config.toml
n_layer = 8
d_model = 128
n_head = 4
n_kv_head = 4
head_dim = 32
d_mlp = 320
vocab_size = 1024
activation = "swiglu"
norm = "rmsnorm"
norm_place = "pre"
norm_eps = 1e-07
positions = "rope"
rope_base = 1020.0
rope_fraction = 0.5
qk_norm = true
attn_scale = 0.213
bias = "none"
tie_embeddings = false
parallel_block = false
extras = ["local attention windows", "attention sinks", "value embeddings", "hashed n-gram embeddings", "a smear gate", "an embedding shortcut", "learned residual scales", "capped logits"]
init = "normal"
init_std_qkv = 0.0442
init_std_o = 0.0
init_std_up = 0.0442
init_std_down = 0.0
optimizer = "adamw"
lr = 0.00264
beta1 = 0.9
beta2 = 0.98
weight_decay = 0.044
lr_head = 0.00658
warmup_steps = 204
schedule = "wsd"
decay_fraction = 0.747
decay_shape = "sqrt"
final_lr_fraction = 0.05
batch_tokens = [8192, 16384, 24576]
seq_len = 512
doc_mask = true
train_tokens = 120200000
steps = 7626
dataset = "wikipedia_en"
Each number is 128 + 24 x the weight over its row's rms, rounded and kept within 0 to 255. Layers, rows and columns count from 0. Numbers have three digits each. The size before them is the row's rms in percent of the matrix's.

# layer 2 MLP gate, 320x128, rms 0.177, rows 94-130, columns 0-127
102:159063158125148162117145112098117094136133125159173148154122076132151102163127139173167139162101127110099120121154160082134133133108093133119070139144164136084113176127133134135138172125114136132123146125099100108148175097129109125110123126139109116146097131175124142126183114103125149076118134130137115110088131144116111142113141135133138126089159147134104134153153098137139155130101
100:144124068141150125148143155143096118097090123153139157144128070079083120143152120130142146134119110127136095131163128120198145146116128141141120119121124124123117161134096139116136119146149120118131152110104139094098107131148098165139152173153151071076125120142149139169130117119109126117139132168145090085096104159161067125110108143135101120093105140123127109103132134164115134157155
099:116135136120113142159148113148086093133134113177130158106120118157111137178113129126113127097137119190108124102143148088166144123121116114076144192115105141126185152147102109158104135141119135115152078134131121119160122094117131071122172131153115103153113133134127165151109093121154123111163118149155144104125080151128099162161113130145138108150113135140084122159128118111107155151107
100:115164096136120172172139088120148119118127123141164133129135146108165131068135150163128154134130109138168139149123138119075106191152134115112138158094118112119127122129147164115121120113109147150100127116106180129118135123104157122109126113115145139121108089183092075078114102093136115166153093133122134087161164149108131124130162150164109103120145148151142141128124153144134172118130
109:125094133144122108104100138103125089084119124122134130085185161090161091125141137120138118125132098180168132126132169192107157150116150127103094121093098107129146106133103138105144142122099156170071111145131101133146186161111116086130112129119106125108096109155150121115126147158106154171105140096144132154087128158146166102136117147129147133099149109144115139131119145139123134104114
117:129111118106152196115114110128099105099123092137142141121161141098134118157121105167129118144069121167110090121170135108112131130112154159127131144114105081144129103107142161116122169168109134110149128139150127122166160165129127079081103145129119138176112137106111131151132166119087116176142142104092147117136132139156167132160131092159128146108147128144130115179147128145130099168119
094:143132088123098133102133123139117126117097124090086112109144128124132119106112130092116110170113118149152118105177138092115120101150138142142106138114173114140092152113117120114093091127110126094103094145154101173117141114173095123118145155112136083155157201101106133133135112155176141114119127093124139128102133131111134102166123104111109162105100178148113156168086169105150141141116
097:114126089070167116157103155126133158150086143124137143160144103172159096121123113161126121108135132156092149082137128152143186120156140128160149123113153141123107128097137138156099146105117140134153118120128097118116121124102147113137180142152140110139088084082146148119142158120089145091157139114139122111146146144168158092129159155123127148124108132149203159115129128155108144144099
102:129200139151120116165136103120097172139122111109178145094149079116097145114136100096148122104119123116130091111153129130087102078119123115120110111163118138147123131076118117148173141117120100092141109096142084080127118085121083117111121167153135098142131127098123136142146101133106162080139182111144141130130126148172136129162147142131162115144119123112153113143142148104134132154133
098:130107131138155180137178118164128133143131135131105134128152118146140133202119156116137124115132158170092132111113125103141133100117099141109167125111112124120115124146161152165143131169141139088156132122118116105120218093087126081087127136146149091121128111122136117099137142145110139153127164120128186155155131135106102126139125171153156104113098137153141127177114124120109123167141
098:160126159113143128102129125104148141140100144137091095111117113130146112097129117153110118154128152076166136097127122135144104119164145149179114139131178138102091124109098153144089091111116124107159125098080137104155177086123123119088143174113110085145076114152131136098152143144162151131120140088101113099138116150167110119176128116108107113129136119118174121154168117112104142124138
090:092085088125104116105086160161142097119118155119148113180128092070147151118146126115150137063099121148127122106117168125132136125145090145151138112133133110077130129144098161125144149106125115155124144128153111195123118110134119101157120128090125107101147146104128137110109201140099123134153131138086138139146121168102104132112100150122161122099117146116135144084137125134155115098144
106:126126125123144153156141087113125148064105128128113118134138133129140090154100135142133126158090097130143118131123118092131127153133161162156098146128168143112103090123110116140156094125108140089136077092066108119106157091162139136124149096160148199119118154113107142112145135178141141139133100104095172100118126163149112097164097135110148149125099153119117154156137147109128158146131
106:143102120098135152175136097133128088096091120090129166147153111092174144137114149101140154155101074112091124133159156124135116100130154154122124150095131194117122113184141115140112117138107162144130163109141108116159125106113127067131117130111130124131142130129116110143126126161076121171130079105109137124141140112126093106156150147113087173110143154145135164102108107129110140145144
103:126165108091118140173196093101103135154119119138141138139107155171152104117145142105142066108123118128148109066184103168175133088139098117147136148101126140083125107111125124128116147139096097144096119120130153114140113137161145119127135175121107151151127122138124130143170096145126147117123104093120093115124168127140112162112141100128133114118111108119135090118085152096096156151136
099:146124106135117163125148091128091093126141146134148136154128097109103152153146145134120104164117116128109176114150101086118126165144137121104127134101131088168114128099144120104141140100106117077122100081148142109086111122125117162101156154168160088145096130155119151167156133130121130106123136130104088125159096154094097142081139138101121104130150145127168161111053121142120108147119
109:074125137118126152148089113083103078156123116122141095153110161148161138111105162135108150136096084131183126151107078106134149113141155166121145116131122139132160096130125126069120140118124080062108105134131105174146141145106135117073143136133136132137122106121104146090091147158122117145111129146097118125090129140125159109111127143080134118123133169158134130155148116147121148158126
095:134153095085135132160187122169136140135154136142127115078104101106147105140098125120151124161150132132109113124115130101134140122133116118125147138091104136119146144182113142160153135120086139104101130112102112104125113136093125136120127142125148150109153087149118083161107136184088156141146144137076127139123145097162100090122110154068134135109128118097137119118084074116189133138143
113:119130141134126156112146137100145124222080119117144164137100118104157149164139127138139131086135102141132141137118137111147131111143112144092150129072136124138130129153130137168111133151130105119121143118114153149103115139144113136106143175180145169144139139092124125142176154125131155177090113149132074153147101127130146129142149094090115135094099126143131132140135191127100089152091
093:116132117147158129141098137137129144107127132110113131115151110133108130103086166152162145124096115133168075097094128089149102134136119124151175107124195123073119132144125099117141106133141134141125110102132094129128115135118129121138128110137140080131178195107165147077185170130113125153092155141135153132105141161106124113149128146104128092131112132131166111116176148127092122164121
102:134114122114161139143107136091147088117124158097135140128108093137142139138126127120104087161125150139125105156139156124117124144141159121143138118133134140090159126153154158126147163156098092133122134135134123077102167120142092132157154174113084104118095136109192116107115160135173150112127123083097154123077176126096147117149141143105125169112181126103130114093125123106097113149080
100:128132105103115108129148101141112120116109120145090109170106091109126117124140129115100166093154104129094122155157138158134084111130105160125099181081138146106146147126157143109121111148154147128144109128138135146133108137148143123108098128151157114112066161113141150131134087136148128119116105142150162148173136179107134152113099142119141167109075161117094127103106116134070070127167
096:145096088137142123182147140098138143110142163127152135136152123109121122161133136159181079111113099113165187122128125141109132104139116104096137139157141121158166138112094114098132120115150112106143107120132146138142112131134134100086162156096108136133187125125156114119145118154111130117140121159164119079133084146124097115093133147097139063098134160164153094143161153149144111159130
093:120158122117133143151138131137109119088149122097105163151154083125146073121109178105129092102140137160125118159134135126176096101138129127091112120150152152107108138122105139127132147074123131145072123149137134080114156148113102137122145138096151111124141098159180144131122137144153160167148104114110148164111105110124173082127141153099128195105164126147108100141152125133153133103120
096:174125148069122124138146111121131141139103138098119129137102143169161155166178079094122109165131131123125118110128134118161103092172122120162106120083161099123142160137136126125116132116142106067135144098150133179148118152150079101112145095122167157145150160107093167155155170150112154144126117164086119131119160122129120126137138107134126128155125151146136144107115078143133122139134
099:098122149119127131134125160153105097132132125146185100164122127088116174112115133172129169139165114152101128111136135096113100134118205105121140125133149116169104120122146150165151110080129137124136103125130130136089119110141129122136125104142139118149201162130106133129103114108141091106167172154119126134112120108139093104140071105145135169134140122176097104144125176120110137128107
108:140102145117149141177134121116124162112077128141091136166160126092131142160138088156147105132165080141142090120121122180084126105157111096140132122129122158134136137174134140133111084145100098140142134128123126122171120113127095079114129167137129103147125130106160111118121163125112142140137126144118162124101057163148126105186081118133144160126123145136174117164145135110127114153135
094:141126102116114156126121138137125129142120101104128128106095185129133115096109125145151103139140091122117122136126093094107108141094154098168160131091160131101071123149133138122101080104121118094130138105180124067143198123161135108109107105101161158152156107159114134118132156133142099122127078104103104136133139109119106152104126146159120134108127148154097133081141107112151142130178
103:129140167106112110140168138100100116169098144155139100088105117100127112170128097103116151119129102176081172118155144126130129068122088152126166182122125131130133177139113137084133130138144137151110141114142105169138095138100120146123137125087105107129085128146120131114146138106127150079116102176137127130186127098151094113152140110099094143125151134112117144113154142136166110124130
096:127133161131121150132123138108112166146138107128122136127109124172099153135111127132125146126110105082140161131155142107162156107111086096113137122104083088125147111127122151137117138125099165135097136101184157152117143140176108152181106138142152090135110146144100115133130132098145146122120137159162116092166113111085159152128104125134104122093142165157134114119153067056161110112110
089:136162101136148138102107142145148134167123112130139126146119084089171122102122134142056098151134134112140126113108133136155099108133160124098100158139165163117199142139148145133158095159139124117131162135098116120095119154135146123126151142105141146137145112102095108121124112113167076123167126142116123071164106113074136122160159107093094134088112098129152135100147131110157114130113
101:131147134100120114134122116097136162118101126159138151113153152124184135157095127106181089159147140131100155125105145127159138074105128159109105099112131151070157128129122126095132085187165101127166141134162143149137141131123106106144157159130137148123091143104102119123128131109142100118088182130101142115152130130151134125132110133117098121123144086151173142070093152133116113122162
102:139125154101143096150136090123120096144075151128125105110149111130112115108078105147142130156153105127158123143119132090155125158164096102157166171170118155075147158165108132161158154105117130116150105159117130147075107102113134123118142135150151116151121113153102157124147143127157153086133079128146124137105143145136082181122127145088147092106143145090131098136124136097139141121103
104:100149152101142137151120095133126117137119118138147113127088154155098165146117098166189094169103064111120149111135127109151096147157172159125115132124115129109147105132152128153101079085130135124115147130133114146144128143166152115112147095084132173167132133137083162083119133132108122129140108109112111148115141124137088124166139134107156172143148116098134160129141093147130168147086
101:091139133072102113151091122097150121149139112151145109146105137155112106148112148159168106141134122121132121147170150096155160147160097115121106123161130141155150126128131119142118111176136115094145140158144159139134090073124140121129146139129159104121097094159082117127133119121147096136169133139195114143163109142154136109085083150107101112141163137123141174146168136106144163095141
080:182172178155165086114118138099122127112157112104116139152097149151143110137128121100128158113121104104118148123127130123151112156098159117098165133123117105157153164136146141114137165130137127116131150113129137141119166178114104125159115053076164146131165128139142107109107101105167142150118140137132109152113135106114114121149118052124122092147171130149125126122123116112144072102124
093:105130144116116153120123098148135122164136192164168116154093108131143152128152122135096127120101106125105154091100122137125142178155153151124104118107112132103163133092140122158101092127131127098119139172135114102098101154174137121131142160148075069148106176128074126120110146149107150136107130153154094137112152133153153139144150174142107114114123119122111148149093099141151132167155
# layer 2 MLP up, 320x128, rms 0.183, rows 94-129, columns 0-127
105:149086114136132121138131135152111086143154117127097136179136145106114130134146100169151131135145107107103158122091163171113151140132154142089098123128134141160119147154109160114167136165153150129112143119136079156134160086130107124183117146158188125126089169142145144171117100136140145125155150120103129136078106158127133149123132133141122143155063147137114167122100109129126137154170
102:129124152129125123128118129140174147160113165138127122141105135125202147125138085122135144113113125155117123150141114149107168100117099074133127153117156155097106156151144108131133138117138160161129085136114095109096137100112136121115116083111114159146127091168122143071175137117084100150135112132129171161143139095151100114150136122070097138128097120120139138127144191101141102097121
105:127142108117162146199161092125151131101124120133140148100142155124145163099147071098123140120132114104156132129106119153089157144124147132116115076162152129139095104130155142093136117132076158145142144139147157086094137112105166144105112128119183158163160109103128094110090158148154126131100147092115153156102119127128118126129156123160166117102135164131130173111115152146132137152120
097:150085164114165106110125141117082126116139119118089117101147102113077095146081115133127120171106123141154131089133131119141125098122115211120132130145137126109144113128153132116117118151133131097116077123117135180144161154069112107120145117135119150129125163091142152151134144142139171106092130124150146173123083116134108117152126117097182167118081130103132128152110102129132119135144
101:153106142097150142112085156153137080162120150148113110128113130145108149144096143125136140115113135075110115174086085112105135138110148147159134149170151170108108169158134118137090116124133148142184140104163137111116112084133120136096130100131137144122173130144134126139123130093113068109102105143136133109116152109139121141076139118115091159109111124092140106080112076156129107149133
109:163112075155132132131122111127154137132153141130160115084101114133097093145104090115056126147145107161150147093133173098105109137150162088160123147078129086116116125101136099122087112143124174145101156151119127095119110110075132142131125092137150102131148189139158115121152116093143132124143146136154138127150138153121141143105153147139102134105105136103131095151135143107148120151168
094:119143105157099121094117136156138120125113109127105099143122129136135114100085115099114121184108117139135112105111087108090129105146111106129115114134169098173110135134142113072119076136099138100101108129134108131133115103149122120099138162107129082180148196109113125138164113159164142134147085094139138160149111134090139119163145150147109126108104167163125111138087176138149141131151
093:088078157164123120126156114140160138125109148146127131131135120148107130107146124145113118152169160138137143147103149115103139105108100118156123109146120114131179146090134102095172149078146108165133127134090141115129140061147131083127099157135178092087118142161099105110154113147157114145132135116120117116091106162095099131152121127134114091132124148125128140167137141133079162130188
102:114159134139126106122104126144141136091142148116116123140097125104097113161106140126093090142080102122075131065147112175097142151106123112101115130108136143157171136087117122081118144155144120111135130118133111085135129120147107110084143169181099130157130138087132114160094100127170139160142162137100158132120159126121137100131109155132078118137112115158154110148108158121148146173148
100:145158157174143111111110086109135122120127130106179097129099143125114137095143114125105130097138173104191152126105163145148127155138120171129119137146157115164109139150090151126139143144122085143109129128146192127136073157116103137158152131118132102096150138135119138176102119176141135125135088162149097118125097115149142125122146084108124112161098134099125079113166139117153140146109
102:148131129107153127110126097133111118090123138160114148098166154095192111122098068164105133083121105093125104165159143119162138138114128109144121160124135155152134121129128120138157156183075117158125108133129134098110161077120139074129153127108089143152144116104114130149128139131168131141130128133118177112107151119088138092114134121083135175135132147126121093102141108100107104103118
086:156096108089103115121147138156157152160128179114137149107131136148142124116146199112144130126100101141147086089115109121080116171144126136154088160092054125096138097112131135107105107093140097128136162124130190124128102144125122101161133147141132129163131096113127098153128150139117103123143134112133136155150134133127132131143146143130103196117122120112156169111128145142108155113164
107:142132118121142147093109089122099107138154093126127132116136120116141139144116192165150110080098149145136125151088119157114121162160152139123163084168127138113154100111135130112126119140154134117135112103129176107096137068142102193114132165124138120123136118102094154169117126168134103109118081116131144145090113147153118134119069077133143117145116122119097153117144123139117148100082
099:164100162161146146098156102121154095143113123147144139113093142088115166158126131089137158145112173129090147138132147117091138108122128125129115153112141150121089179124125110120119148114147120142130103129149100105118117114167180134087111104106155103095139125129114136089151115124133096137094110168191136135152121117160158196117126122130111074122060135112147133146127137110130147136132
099:126112163120122128134102156169115154157134116152141153069122174120167086141140124145154183104121151172160103185132123109115133133121115129151110151168085141090086190100121164104146104136163141102133134103123139135139080116115122187108120106125115140112121108128115124124129146152099157061117123129149136100118136120095120131099130149159116139119149094132107126152146103143134129127128
099:070148098124124096090103131111126109112140146111196142141158107102099107148117130144096126154093137161137165085164120100116115125143087117107146116162135195128137130128139160108129139094131124124142085134156130110113112157129104130111157142132127116095153126132093136143175094141153151116190100133126105155161125133136117119127157136100088136127107088099142134087090116144115143143166
117:153149150113123126156135125165140128112127164130117149149162117110142120142079124141145089142134148166101127129145130125113132071072111101168151104136076128108170122113106118113124133158093084176137143171131127095133110104127102096142078187150115184141115099154101129147143115106083136134135125143124139130149139114112127140161102156143143151106190109108120118144097148137135108131142
098:144111132111128128148127131119176139111107127158134149170137108123163136092129112144160109134129121126102108137142127137130133169108184108134070109095159134146155113093147106143144087124148147134094160114107126119145166114100128106090142131138147176151095111146128083134123143141103105184164064106110139126107101143123144133110089083119095191132139153120157132147130113104169126130100
113:098112160107097099140116124098076116124117150125135162134105122101104160176126108095172112110091114095137146155141110116157091074091154097117107147129146166122143123128097146132130117133138141094115159138113114115098159131143143119192121141165149120170138118133156112127108143119147111151126144109092154124078080152112129131112141070079137099101101153127127129114095156107116120128147
089:076139113145112099125099173165145108143151114169127141192115131155115135124175127101139107128151102143132123094073087146124136117094099086067147135131141113127153121126144131135108133116140149146106092167131107146172102135139131146138124105151139149141155109098138112128102085101133125184147162131152145177133154103099104092150141125155137086100116100138129117131163135135135140097129
099:096132153146117116143101141152113104095084087119149100156122134120121117130104184191072177083133110118155147117102109104150112089148140168167156131116106113118171113138181141114120149129137134147146143169110131155149153124114126103106089104172131143140135121118108127098149120098144159105148166156125143100143119143128132175113116143116110107105127170118107152144144143146106101098123
095:084116100106124159138127114141106061133119147136149110170121104120192134089138156124119144109151117149107089147096144138115067091105127169094116152066125120147118139157157157135103112105143179127116118128174116158129156134129146124083116136136155154128122121119115141145109093144111103126132135141085141146129149156116135090131137126116143187124118127101115136118119092146095085146113
099:137170138128121145104123116151122139143120138109134093104126122134084124126120144115092197129195140162120120060109128134145085164150140135114161132107116088120136128157141150157155145150127140125115134181138125148131117170109072142107137097105140115089144143096154150146141154100171117117087114172162144113125091145122128162131104133104115131173156106124099105122117141133102138116158
087:089114152133136107159182136105109141113107125108103128165129120142113170086116109123114111092145119084099119120100154189114123122096125130116131092096150173146144114105095094113117108131145171144180134123093144132135146135167152154147142142112077118149123152092118112174097097136093113108150135133148118142159155127191091087112149119139143112136116125143128148113114115157148141126151
094:128131112108075129068125133123203119116119142077123141132123098153110126114144163118079058159143190138137120141103141136106123118125087095119107129106116092112132112124140131081099128174136118120144114151126132117131123169140147115090104124152133133155087146129093136095130162115126149138098139100156146130149116137083136126114168097123124137135106134152113111110103119159078144139112
098:157133107142136106082101134122123118167126077115144114121134125136145065136173146115131113092128160142174114121116142138126136172141142112142172140137154138128136164126132151114086142125138077108133132090097113135125106123138101168137159141143143112080144158142132131083083127126147080122149145115117135135116196107118114151132103099109118084109147081131104142147146157110115122067130
105:127153135145122102184116184100131149129117118103137107111141158133134102123163118113112135088174122108160132101157155117151113152088153140127167133126110163117174125122150134147192126128151117137152097111163155171084157155101134142132119128133104072139129088127128111109161118103135129119143138109117149124116102132112156145074105113116122133122093148098110169099129103131095100072136
093:121103142132122105102133156121126132106093159122133069100161126115126148127173149101113150141141180112110158101118121142123093128133158101125143141116155099136139132128128153151120144136168121108117142155116119124130102122099110106148122117112146138163101153141104147198164134159107146177112125165124093116094106154138134125105132117092078128134162114122066193130136167167162156148129
101:121109098155140131125132135147131083072154137192099122140122089129142125107066117127135106130125175112180129140102096106136094135116142125076099150112150114108131149125132121139136084103104149112124143147097150129122123157087162125091126120143103089128135105110141155104129135112086146146117116104098146127133100172150169141142146113143133171134103118064151099132131099134117146118171
098:135115090104154130095097109109118135102133136133128080095170107130129182167155140125154101107127136138110164087123117153122096149168130120148127124103121154147076146148097127150144126102127112118155151110167086115177139117152167106129119162173137115117132133138136199125161111132095099154172181159086150108131145123143146133101089111118107130122118128130142130120167120139107103119128
093:102132082136089128116123170107148145126127130065156136134124122115138147130141123108126149133112118108100121114111144100126161129122135128134158145121163118121132123098137162122084164131134098123155101089112101110133125143121094146125118113170080114140131138129114078132134129118134150126108125129116083062115144121153091104069160098174122136066063113107161148160138122102172120140145
095:154108103119138109159196153119118175111126151106093128134153100098125094181127150105106096125106151151141113080155154142157125126143097164176120148123101146100111114080164149087133137159128114112090131122155094156142130127113124099159186111127145161139129132102125138130176117168090129122083138123155135099161137114155140123151163140116153142118145113115132087138111124117118126137143
109:113141101143118159094095129147110148182137104164162109103102163112124165167149128125138101123126112116129108144134114124080096110121146142084108090115108081163113108122096157110112128106122128151115121106172124105132132107143109123084072173128099118087116178116084140106152163130136100136170154149108142118122154131147110114142117149181124121132112100166109149139124158164132143122142
115:159124130175126146112137137106135136097130117106130205107145142095143112139153163095082127097162155130140119152121126124129151151099130101133140109165121136140128162091101117096170150172171107149161123115122150110099136116091135152151094127136169075088123128123168080177125116144182138130131144122125162113135106122119172135119130103169111113104128143133115133116110127101100132127162
103:159129138128117186141157113166096122108140107092123120119145128153082134130140081125113188115127105146105083134109117106126129161129128192154142109113093094107127117144170143124160142129115115123141127136167126134112144123128165107096101142130111163172119174129156135119130131142114146118084136083125114159132167089151140155144113124140109126112136148172147098105149058116117096154118
084:156158172115146124150132137072067150120105111116123136094091151105086144149116127134152143126141113139147173144132152127141099151126155168128170156125085107134123151141119168126129138100137141119157114095108100158117166168132111117126128117107128159142168170108092127098133124144114159106115100147136138121121115127136105091175087116102150073129185105126156138141121135086096130138108
# layer 2 MLP down (transposed), 320x128, rms 0.177, rows 94-129, columns 0-127
106:182119131121134177132107118120093101137149175107125102122139069120093162132166139145120147124164088083126116097088147127112131124133131126100119130097130108129128120111143109164112140160118149118104132120129116132180124158081121158141043170141129136132118161125121138133172095117134122103136119116089130130103117117112147182112131115141119104090102111148098133181110095144128131150123
100:124124116164142098151157099123082112124127128110129092109100143126104172120132175111108151099143164110169139107171115139146118149159150107136169121114163110141161139120089108159109174195102094151129116100119102113112149148104124169146126097108127149135143112179164135149104163121141159108114118118168133132148140130134120113113168128139174103141143160106170094091133118130122116121101
108:104151135120117135171100137132088116175100092105151165117142100130124073134115134131173163133118109118105139148117171126141121112146134119120136107121124146102107142123136117121142118130143095157187116071113115158137138153107118140115122075110072140159118157145119113109116145116108104065128121145123063106134113139132152115148132110125076110140111126123168089109109137139195114119128
098:108116148116136138144082124124133131131114098113120147114088105160163140149142127146163107102150122122164146127045133104120173135144155126106103124101120118121166096141125145072137120128107154118172126140154149173177165099160153112111141151083100119119130128100145118132134137160143092156136110121128132102127134140126123102169156099159115096055108115148124126131118148121154150147089
104:126152134135139130141166129114112152136120111129111161126094122154083146142142152138141158129111156156116112100094072082185112123138145151158161188135122137106166131091134129139126130140166131129163135131118100116118096144119141129106131107123130141195171164134144099147080112107135144079176137138105064090157115115145114143126151084092128143109123128139113123136141156107137133153120
112:151160119153137158113133150138096124090153124158113151104157139133102092141118084158117098152096131154156112116120107080086086133132114096115132113127099103114104085080148163158137131160136111135126131125203124129127147079122127103141142126081157134171108107119168115149124178153120131131141160128106116145119150178144154151147154155149118133116156167133142111141119105124103137148101
094:152126116127125145089107160091205170107157143123127158095131139148125113106128129101117127153154156145153104132126131086130141108145110129101122173120143085122139142118124139137149114156133086132140135148137141152085126128138139110128121091147134132102178118175145094109145128164136080147157114100079157140118154109116156124134200128123085110185102101155103123120115130140124144109151
093:134134146113139109113095108108122121114082117079145092105185104117105130113135132143114102132104125126114163151131135136113136092134109130171134070148150181098112138093170147131081156125179115129129158113109149146121112128111141119168102130152135110117160151113087145113111175184109146135113087125145118109163122143097114112112129092078099134141158146112148112134168112106101115123155
099:094128100116118201143144096124125114169141117129109112128128140110151129066120131167136157133129161124106126185099117129153136146116126138130151153115147091130102132146121124193150089140161121160101137140150126140115141110126149113132117099142106135096148099088123156114161152118101091132078061144132138120140081112106141115087103127118116088087111137139157131099125101153122106100124
090:114142138114121094120113100074112123149084092120142149123075119125152145112130154086124127157117091119123177147180149146160119159117156111137118141128156155148130135112074100110142121125121112126152147105126146133098119163133140144144132101129152147140092116116122158125127077095170140117172122131128124066136125126142088119112137081125128122107096143174182139127138172083143125105104
104:085151110107109112107146128101185142108129129141139112142110106105114086163197107137147107111118156173148134124149137133083097123145117148156127084133098093098086119080116093093111129130136153115128113116094128140141133128137134132113138108134107127106131167107091168152143102115126119122181111158145148126133130124134171180108184119162138173125134155169147110139097129138142142119116
088:155131136067116077098107141143118128145140113085168120114152144151091139108114161094128125173116146109135134156140150118138120111145113135116104088161087100127130139161139157136131129080113080138162180134080116138087138114121128131130131104106125090146170143124135142090165109159133093106152091098144150167127156096119171117128135124106110119157121106084153133121134171112112114135132
107:155074122147114135124121134124111136155156107140112147119082117113149095132083119116068168122088138135134130178060089104101120139149117101159115176124092123141143167147099118137123134167133120139124128116108163103123128111111158164117140120163135100149078115121135156104106119122121162119158171084135126108145138122154151119119126104148146127132080153092144131111149144107101083155119
103:124130133114108114104098142137132125130110086080116096175182094149133147147106139115115152111075096097108115127124144100101177196127144129099149154115087136143195107122136126135143115124149153123128137127118135192101126159139101127102126144145148142142102137123090141156094127153095141122099136109131142142131121126099100096105152097117105153188147131124095126109119085152131134150126
101:122113130086128113188176110147109157104112097149078153157096134118135130135130126147179074139143131126142140094167096157107102116118095128144103079117113141113132134116102137123177150130127081142128126128137155132107096128132126097140128108105149142174076119164145102152125127175132107158143139107138079133182133123159119082167146139134106094143142144148125132113127140113125151143154
100:120095123122098113090132102121105137134141131131197125124127164101119133094155150119154155148108073173152175109136120150105135120121121119119082111114131128140121110126117140128153199119097115146102115108152201153114105161119125124087119132115134142135093093123112125144108107148122128133095141129130067151109132107124145094105124161121114125188154154127139128152122146136125152116191
113:093151119100150117151128138135084107130110103120116094111134114079127118093160153148162142120106108086117139167120138157136118164146192153130168118114183149139151163135154144113126114115098141131170130112120141156157118155145124150128126093118107171131130180105087138151163107140139115122143133155107104115141086171117140103094138130107124137126106114173136128148141109138162089105071
100:152097119159100144156112125110135100123134142120158154098121109116134081108057115121152136135167167140137134115154115133125135122124140111109144118110161106156082113131127177125141121118079132116120104082119106131109144132155100127088120142067142196090170118103117127106174104148108147099141102124100136157138127143157166158121127152117148136149122117127110095125161094112106123078132
114:093092157117130104089109117110114134162103145129115108157101111138116115155117102132113108073105131144121142123103093101114109070098076161123135170093140161150147130195139143155131139160148152133072122147126120165148141141091128141121061170122128157178110121151148124124138131130128134114123128119118148157148083142152128163121120116109126101135119130148091113122122162128095091131111
094:148139151125135116125120125145139111121098126108131131134148119170138145131079146132150141134154158146124147159139122095179078115142102081113181136101146116111149090166175137126093121167113165134129179141122151142126137123132102081150113123118108096174194136128175111123164118151145121130063067100121129146141104130088125134114094129132117110109119119118121140134130146087125119145130
099:141133132115093143141116116136101154136081085168133097129111148158084103092149122122135105073169151103154170105131117142122144113124098121159135166131111155137116150160128135125132130098144150130098136120061133136171128119129148110091129119156151134125126106118122122149123148150144130142104090133108150055149139171187092131167128140131122115149091157119125097112138134094084098139132
093:101151114169105154118084166140136125144117111136181170113136096133155148147107120131150130134153141142120116121120111155090150114096109126115105103113124147113136113175168174154174116107135137135132122153123108115154160139153134112104135118082140136105175100104154121130125152115124146140139168133097137181113135135095093082145167160126179129129138116087069091116142101150120121163139
098:109136175094107126111129076083152113144131129096129147131124120161115143126120121104109146130158128161112152136126169127077133135123164104147138157064116109101147103131124143098129129136097158116074085151074152090105119128155126143135123140155177101157080140149108142149121118104184174164148123155125138110147159094141111145126138127119136136127116088123091157152123120096136135128144
091:129109186111131130114143107155106135134118123125130116117075126149129125102188119168119116137092176139147142128139137126092111158107114153137159151121112114125139133133123111147110142116136128182158129142065151104166133119132112153110094078127152124145122133151125138120162199153112147117154096156201111121143125152117131184139133135135138122114146143103178137119141138144107091160164
097:160120090180140122113121141133168097110129152113160154112104158128114111124115112152113100112104169125095150135125159078152126129173182140108093108157124203099134128139110145143110127137153101172156146164129116144117114137107119116180161134150143134106117083152155136096104141088143094113109171101104117152127133133108120126118138130128122129082117097106137174112115126145133153093120
101:133111122136173098175150140088072128132134115118120111139163179144143128115113121099116124117146141165116102121168125153148124139121135167170154112138115154148140119125150136071097115131109098130120141116125112134074130162134092122113144101109140125090123119131128109150118110173142084139153159120118087159133153133195143128164142166105093146163135132141178107113104133103113167134158
106:115136104132119133144118118105108124135137126122133133102115123135144099148088120132120102144090167165142133102124125140135104134124098120125060107138141141083092135145147085116127111124145096104103146116112142113170161120102138098158154138134182118152097122111139114154095119172169168134091103117114180139097150176115109104157166146129101105086143158101155090144103145146081156150151
095:116145088107136104108175142114112135132080112153133115117142137151156148129085131165132131135103144060138130102124117104127085144141139151144080137141144116146098163122156098106141133109123117116153140142143111126126139143103146129103084102098152150138094083112094159107160132171109091138091141136106088088118107152164120131108168123126129120121114115133090127112168101178109123072156
100:148127110136169114118084137107144117141147067152142104105145135142130120134153145109152094150128136085175137124188154096144115152146141141141123160147116102170162149139080136142141118097093116132167127125134111097152158132133131132126106109136154090100134118162141129110139072164167164125123135112153129080123141112148104113137170108154173111101131151138198126131114098125109132118133
099:116111106094092131088152064132147140124118147150112100095114140154102167158130124133137138118123125092149121107143118132120119147128080088105119112167145103121151125098132110131107148112110112101111126152142119100147080118160129123123080196166170093134117116110109169152167109107143154146118118173146133125145140062173105149128126137110107118111129152134108130150142102121113124176101
097:151084141118102146107146093158076103135161122122113088143129131129124119093122139107163107108103108148117127140089122121096078123146111150142108117090143161113127125125132143157084120122097123155159145112131151142121118140120134156115111106138139107150102150157107143115119151174113099125115100105166148183098166156176160142105113171119147073175088144122154141123081127096126144112134
097:152140106132206123122119135130095127085169101133096131106114150145115106122134148109150113144109114142194145096135150150127135118127134147148153137124094126145089137129143159147112145072112121139184119099135103134112151165103129168141122071110124109103155176134168150127114139155088127097141153123161170112157118106120146100109154127162134108119135151091148089152119126157117149138115
104:116158137111144118104107136091124120167122091107127182159124118160144138149125171104157098124102145164127145169135169109139119118128192149133133097115113132094114104140140156111130112100102181143128131099135128176156189113138124175147162113077131131143141118155119142108148170115137112128120092154124119116143110115120136084122135094130157116110084123143176146081130113108151130118115
101:099135136143122127163124164091144146150144121149133147127118138127162115143105127118105090130101133158172134177148135128124107140155121096154122133102109134130135130098117156094126142156128149128149135148136157136139137125072156154107078127130197115140062107171166140147104170136110187132178122113109136099134110160148128097130107113140149141062111148158140144124103143096129116152111
105:125133130116125116124130142118105148155155096151166122136099162141103189146150096117116127126122126145152161121164104155158119117100109166122148147151129126119167132122143148147119102128105138155121090141124144161140092135135136154131139125139177148207103158162082144167100110154110111130157143138123126118176148091183106130112127124132096099132178137167111138165152162094155149130146
082:138112142133127142142127112124136176110136142121110123115147121111137113139102165119129125117134162124145107125085145122088149099094039174128098180151148101145098150145152151131100123142135130152116137170117114157141116101090172131132118164138102132118115119056128102159129100109098117137148132131135169134155151134149151168147158175115108142157098110078110139147093134132092131125130